config = dict(
    d_model=128,
    qk_norm=True,
    init='uniform',
    init_std_qkv=0.0442,
    init_std_up=0.0442,
    lr=0.00995,
    decay_fraction=0.688,
    decay_shape='square',
    batch_tokens=8192,
    train_tokens=97400000,
    steps=11890,
    dataset='wikipedia_en',
)
Each number is 128 + 32 x the weight over its row's rms, rounded and kept within 0 to 255. Layers, rows and columns count from 0. Numbers have three digits each. The size before them is the row's rms in percent of the matrix's.

# layer 3 MLP up, 320x128, rms 0.402, rows 83-99, columns 0-127
101:061172183115101101080104153154142173153082110131062121074132165175134166152129150185110119114146138124136167166139148177086134125174103120104164102126119121109153115102120093121173166140071146120091105138128078069124038155107101126152075153111173162121162119129101209124108185165143113153139115093107090169144092112120132059141157126169148129159162159075145109098160117097171079105125
108:093145144109140170197113194135165135097151133157132183099066106135130138024167047134072097159125096133087132128158123128123110118079108118110153076171134142111122147147142141142154077116166113165065119098084139122142123094144163124119099138112141123204145163064133161163143117162123095107083138110102190163135160122087159106118104170136135110124161145080167172090122128049115140104166
107:149092179068129134102160129130129082091122117113154080098167095093173109059126169135144145147128140136110154150139092127144155105065122127138128152109157162141106150150190117083091131185172115094110167189112131075161159156123125097088139122077149088138148153131150151090063097158047138089128080146134162187105153077098103142086124127087179113142132133049062150148088137143166144094156
099:070119172128125175077143136124159148106135113127172178212122136133095141119127178091093111143152143087130116157108108141167085093116140078100071134167118151146142074114195092098143124090145129086143194107112168195125126121095108104109130136106177127135108150148148117139157153100185086128122167086165116116081150151139124143131121121119151137084132172107107168179015067078076164150119
102:127141141057141186161160104191106067161099126138110150209161146157160077140151094129058096145130091159203152110074120091136082121059097160130124085141132139106131188110152146162125120104111119140145082118132169148129165109074132127115136136154133175111096130091191099120194101133114128146087118096165119089091090138109098068158096138122128164095137092182144095117119159097079139171126
100:117081099092134153105205163135152161113121163118095119093098111151140122166180194118115105117112101097186200145144118145215058036111116194108158106130141123097132108164141130163106125174130109158104186133099100089085186072139183170106139093096124040103104095137142146120164122136114114105147102129142129145093147117107089167087151174107160118156130128107127146129128123130108083163121
090:139106097112115131144151120171123104080051159132142091091175129106137108145161132055179091169156211115091173130120115110084108173088090121153091067105150150136143109062160128122142175186131149112180161119113138138090138139053052123117155091088144109078108137112183088113208130116120137144137166101153150168080109106112129118128149157163135152076142079171150092135151151109131120131144
087:109149104098142128121139107121081166112114172105090101131131139105131159136157137095120145131154138083159089145149061161159148115174066092068156138079122095124122180082122125132178172096149096122092167103143149181083138107093110099084144122092119155122117152080151092065109139157097092176013121124154158105084145138174049108137158098106130137155107169092167136131188117163166173150108
093:084162162104179093113140134117091178145114168140140199180040086121091178110134092142131100160087124091126130152130177128067093158156110068109153137090094234138134091098108118139150169126105131192155130184143135173141115172091156130184105142092098191147081117113087113112174107141098127132102103156118102118116079169085122122158117149161146104120067104132104138119155112097119126130140
081:151138163089151097137086127070144154095183174139120084099092129123124158186070167100153095163142124164130183160140193111091134164120167110186077105102186103136120122124158164156137154162114157124104121093141114178126122125170163181111094146075148129095201118128151152153051119104112094064166063151169095137106117131123131192146138102135099121103126131079192106089104100159116108148126
102:081087122188148186121161165149127160113130145148091138113117122096135119111202174142045081124098121153123176108123133210168123130176070058118125144092087086092089121062130124142117090131151061108132093146116097074099114153135141147110221136123143084144139198144125150124106130092089126100099088148105150130139170109112149190133163153086112132135145147117119090132117109117168174150159
104:099142132060141093116121129154150110181152137141126136081093142102116060078147137167115104077110156138115157099108126119105140078092104175185128142121097080118073105101107209085115123095172105122095112103146152140164138170090125122110133118214128107135170127173101083144160188135133118171106112154127171160118099089049118113168124103117093156114147146079091129039091098148067124158131
093:102111137199144110083144122137114118067139119119039076125150112167187161153103115113160121102135083133127168102137149098161133143138087113156073098082125108178128176107146178132151104123124179170091163140087132122132059129101162112099125141111112053156119116089178089154119126127153092136119162118157108101094058142178135132129150162167191115133067103216113111144107102165104125177090
110:178110089162193109106090112158129094144196113113143174146142157108147147086136127133108121122104194193117132059163162155144112101176186151083154152192166165190124193131114183137147212108149154071180093155127177142146129104167085104097126136111196147150097138155105128128148110146115111095107153101131128125158150097146115125083122112115122051072186122152110109143135110109141130130119
099:135110130166131183146122169119172127160121112198156144148079087101170179145066159107204126092158157118107160105130192118149153152094118109157154122194128102116124165074177144093134114115164187117154130186111130132182130122136159050123116169101145119154130112112139121135101156121075171171149168137095188152143089094149083169118112211135104092119162154084122164163113135129101183122112
100:113118072151192114121112148139087129138117125147118075138110169134102105107156138080111108134149167134080149171049132100125175132089130099172157134165117127088172146161145139142136108087063126105072133100150089130128137082142132085197068066085071198157109115203133133110158095132129145099088152149130074124102123075126133089151124145115166139110087131191181149129093099093072132120179
104:147179092144125202135059115089123137081136156135059063131156103128135125112072155116152107166120113169093160160138165080145098147148125166202132168142143090106132156114159159162122142143138083114108103122112106069150114131136054182132110114079131085068107170119124124094079127081122167128157138162169164162104110082102141090125151101071133121133128086152162100094165167073192127100110
# layer 3 MLP down (transposed), 320x128, rms 0.233, rows 83-99, columns 0-127
102:132120092140125139078061101140148089130155113167111172144210163177117193139162069114144178106098111150113142132099123144115133111136067121067124141119148168091060124136196075104117150167134133125121100084167103097058135112091141168154122100130151092116138095137105134099079106094136112137125160136195063168119125127103106144148076086107102128205214124088153117112145147131139131097156
095:119151111069116136109094086111090137154110075083157113132153132141092102121151172175093104139129152074163130159098071109084158127109165162157158111121090127138158164094156131112160128171079139101128161117171135093176076139143082113115133170110115107130142153094144108199098111098190128000109110187136158155149101163133112163183136154118148141175062147131147078170137126097092159096141
103:171196146136090121100171070086098170089123077086138107117200093098143156158161120156159146085140103118157108109056127100089119153203181117095115075119112124068116141174114114124147158157117076093121116092125104104091149163110131082152111166152110122199133113093158153152174082160105105166088098142111098123142145127077065082072140112095115193142147153140096105138148098117112141113117
098:122079156130103101102090083133132167148087139084120103081116123107156166066147131126122157101116147107225158094169089147140116158147117139147116125112134076078180111082135133133114118137151157182134055090171088132150132133132128098145154062108120075111119163106159137184142115128111120086146104098140142087152100125174130114163107183082192063136108157168176182075183084158101158164136
100:130107112138115167063139103160148163118121092124151137138145083154181159125175144159156126178072047144087108103126058093160061133121143113099145162105134180170102156151203139134098181122112098165145124101119139154144159087081168106091064159107106177126135158133174168067193088103108093110096164102096120163105121114132087102108158094186151128109160160142150133140171119122142157176106
096:140107083127161126103111121092154121088107087187104148154101101069104135137188139104122137087092165160109085166163084098096154099114191148104083130096128069145127105147197159184116111110178134113149060121157133105155064138101100072123139062125109097162112116108123170082116145121041133183140125088111130148137117154144113089147086167140106119136182171124177160117125119141066094093157
091:149121152097140094106188125110159154084131146172148142069131129168136143126123131185161129088137137146097151137156145158165123157174174164135156179149076129178136095204119123086103128128096139193130122091151086114135173089113107119179141079113191146150154080152087171169119098093141102162143147175136165079130140086137116066155099091129114113121180147139080051153174138101148126171057
119:114110133097136175105160172149139129132157160176132185129124113089149108130098088113142056121113131120078156132101087075142095160148113166118117073107129153100201156083153138139178111164148130147129134113059165110163099107083143102089073083100108098151140127135101133116108116160015146185164104121137112097144141106231130148133142152145107123175170187116091163131084129125131140102181
078:140116070136163117155130140145159067155157113117078091084162177097110093114155106106138137158141124051102063168091160128180135152146140094151134077159122108123171108192143127086051068077139120124075154106126131112123093129148112119114075154113153127113104140157190148133164080135111165166146137091153133136118137091186103133131135186123109098146123210107167148104075156172114076186126
092:169196136169100091105132155101069154118161069140083091097135185080071152173166154165098137072141085144132151107120147080131123152127099135195149168157161126113112109108122095144153173183187123127117180106149137147155138148118126144110162143183128119105094112095125072191170097129092071114157105101154131205160119083132068156139082092130116087092115150126147129129066158142148153146111
096:113126150088102151121122164109122117150116153079134114110140087171070084056125081136076078154150112169150103113138133080155116082126109065129082084121120120167167159149118172160135131086092144089104118141121133110128128133128125130140140111147102123146147178140061160139211177108092140073133089060067157094158054153081125169100105094126116119113073152127123174169087118072070128114095
111:103129122130164179141133172130120102112068195156125134101097147165123096181199107127161090110076122136079154122169089125133134124135100153134111180133136094108103147156163121154099113144152174171095126186142180181086189161198100138100127094133085148125112103097179080162135171150196111140113093121161110190169093117094193153168140118172134126088144115060085158104112117150094111137136
094:105171132148117111146156102104120101151114180147209156140131112133186097148144108128127117098153157157084146098130171176101112103115141143144120166176125155115125144180178118178210149115127142160108096198144122150148077113141117152159105145074159142173072160127131135209164072121160179179084060085136132130169096187138122129104109165096146096109150182162125191126132085158136146101127
105:105101166086154077083149127142127142173147169143180137133109153158203085006134108131162050097212118148067114093103132137129151116124109139114151197113140156102113136146168139136153115112106112120159176171118127164106110135165117112125073152111067163132100048149160172117111162079145135150131143074099180099101150147149165097112152123103106144135124128158094102122114081104154139131142
095:049100132168182085070095130139156133096106091072132107141172160097094081087114076150146152118094124132089123148063073105057162100149129149123151159111070153143162133166126138189116163141136048119140164137091094136049114089108133167117088091105169174104155122124113115123126114116163116155079150158172134127079151115111134117127118074128121083143160076101094099116105125095080131170143
096:151111191106221148194127090113055045161092143154206117128175091151192062122115148136125173104068093104155117110087087134092157116145117187116184110143081164163118156121136092088148122139082127135151135160162155117133129141126153147120168118145092110158195137126113139128142155136135104110159122141117148112147079131116094158168164136145143122127176119092118084134092170185117164166150
112:076129051156161118162129041083153114143065096132117062112127112112151142111083075088138167107089130152109071129105119083095089083118163141123113112141128132081171141130132164124114092139129161105116143156117143073155116121078118124099133186143108096128156141095129129129108088143112136102151135133159098146082045106110136109100103099127139116103071082087066164049071150077172167140093
# layer 3 MLP gate, 320x128, rms 0.378, rows 84-100, columns 0-127
103:147145123171139128113113146114172047122112133176120139107083128154125126059154159126127144173124143127109134136075097123084082061069119123100159111147131092097156109141165144124176121165204182129142170109094114128191153088135097111101086116052179148152156171106116157151128167213149162132144163165103142188096115147109141147086169114157144159123126188162170172162123098104102151132170
105:099134094139102092163063140130148151127115124105121170144038093087126157151059108136080162135133118168144083123135145062140150139144073161208108117141109088148199089106116175126153096115125168120114133125098093172127162123160128162100158118145085109091105096123122132091074086142092162160103097132080168101101100115144139124163134089158120152159140174138128162060131103156109038168175
096:122155158105145089162102126150131136132161105150184075147163150148112118099155134045130140177166156104156089169118105122135163106134102187118128139178149190105126176088112152167142193167135118134072072166096172100153069114141130086062139122104131151092178142158155129139085076098129154112127132148105120170135113129097129085104071214116120147076141104143129056094084141110175123106097
092:139153137178135108143211101093167087155154144121111165130110183176121136124171133130137181209122071120134158092087070120119105168139105180165142146137126194080168150122165139143117062124137100094157136099134128108129114053148147123146067117170077154179146148094128127159186143098120139157059118083133076104149172081084130081142110117143088128152134095157100088127168114092118127109109
106:187100108096141134167064151161118069136149141163158171137120091084175117099122125153158146155126174192085099123155114163135150153144169129097129131128148167112121137113121079068154164133132078155122133123097107157198090128148108101089150159155147110172154180107121159197080147137116110090103208101116155076098059175088177143145095090124075139132096171152161164122150172128166095159131
093:149130111065092075127120160105119145148175078133148136152092106204097160114065109115117176050136108139147123112139070154114112164149173138102195149135105142108127175177074116131117099101084135170076100114179112101149146114161196088159107145180111136154131148126079173082121113099125153071153090125106083109111148112099165125119133095095090092198099150099111146123155163171088087102144
092:148170195123110120166115102097166081130132120166125105143116102168146113122107106160119125099154074060137148133099171126051144170074159107160086107129113111151136082162078106077093098174075140098172105086137071153110105122169049059162093117130117081139112104104094153136183107142192112113135114120098139128195103121096142095108139123104142140123120064186157140103103170095148094151152
077:081089191089178103104152090132151156172124158111155110117075081069108038147164138102180171167124071132107075146104207100143141097135092105105136112118185139168157121063123106123153096131093125135133119170078111127160136156092120109160109136085142144128137147116137101117125124107168162139123087108132141092092130158094077190158109167109171134107059183106149122082127141140126189174120
090:153172137150141049153162116098126144107196136175150139135138164128147128149088136082173090151169130135160171112199160135079137088139157215134097119184115095091088126091156147145125151148144168096113125073125134160119124098132145172180153131091127120096144172068170136122059141092124148086157047108106126113194145155149093128144132098143146119162175166110170084099098069126113125123105
087:099125146110141157126095189179135132172188131129185139157124155154063082146174135084113105125100134146109162138109154105106113173165079100090046141164159121116060122087149137125122148170133137104155117161163094118130090108142173148113183160135190078069144159093140114150141066116139105170130121110111174122136133151124094116072139189067105131202157179145120163096121126098139132200132
119:111114167086115170122138099144189150069133127189148057123112146121093122095160121151119079132104096122073087152122176108117175153025157072149137100114148154111131147160120139115130093166090161097155144144122152180106119083071141157145114087145131119186102151133068106087135095129155174182107140157126161102130086112150074144110162152090074145112137103193152140085078130138119121153193
095:114107079082136125174166107091135114151132188082166185132066105140118081131143157167122171141115119172146113112106172131119161084131152147096167138161152156103178190113111184135154156164083082134122121130128110067085042091072090126146139109121167053090151189172150164136162120135134125104100098078098126128129146134093096115129161128130117145112167123057168165168160148128164110130183
114:062128215114102142133150128144168087121159133143136126122101112187132088068090131111082145094145071082114074138111103096149152112114142109189122114105120179101129135162169166175111113114092090128161040114171127143128191090179108140145172132167108149137150130132177112116084108117121145118160099149093167089044096189140127110141127120056150170167162126090128093162108162141150154121108
101:166126114150177134141094179108177140176157143149091149119166102142149192132111189097127165173126178095149156131176123107171099081153135166177125124130134108139118128118167147082067127115205154161114147151120126143179211125152139092153140166087111092144143144122120129133054119112081104152107135189108128156075080191085098153117141152080077179124092114109122133150156171156132163116067
102:136120160112105077097165126156128171123056126117168126116108107095097070119170124139118079080141120152122136131105174162104100141055126072125110112184198122088168092086138098094153143160106137133120113146086106125137130202145152111080076097146167138124206105108173114083115118114127070109122111182096190103136100145082194123108107187142075109158123111098094127057138108136140116154115
094:211149082122079184125128113141092126108066135167107108069104085157152129099123191167130144106128133174169141150121079059132084142188150191162141179109100138107110161138118129089102156073172137151141129157165157113152135102118087120161130156086149140064109149128151152133114162079096110123148133166137122141163135119134092101131141100056126188113146085127170134058146140052161128088148
100:135169181084126132153134095099093130171145134124153161047031075157112179131149147124121080128108094084114123133136170122146129122107145105180136173096158162089143098131141150115125158139096133117126112100130186076144186120100139113096143143108118108170169203128117110120120113102129016117109068136130160117091134137095127165138158168146159159148183149061155120126179171175118092114089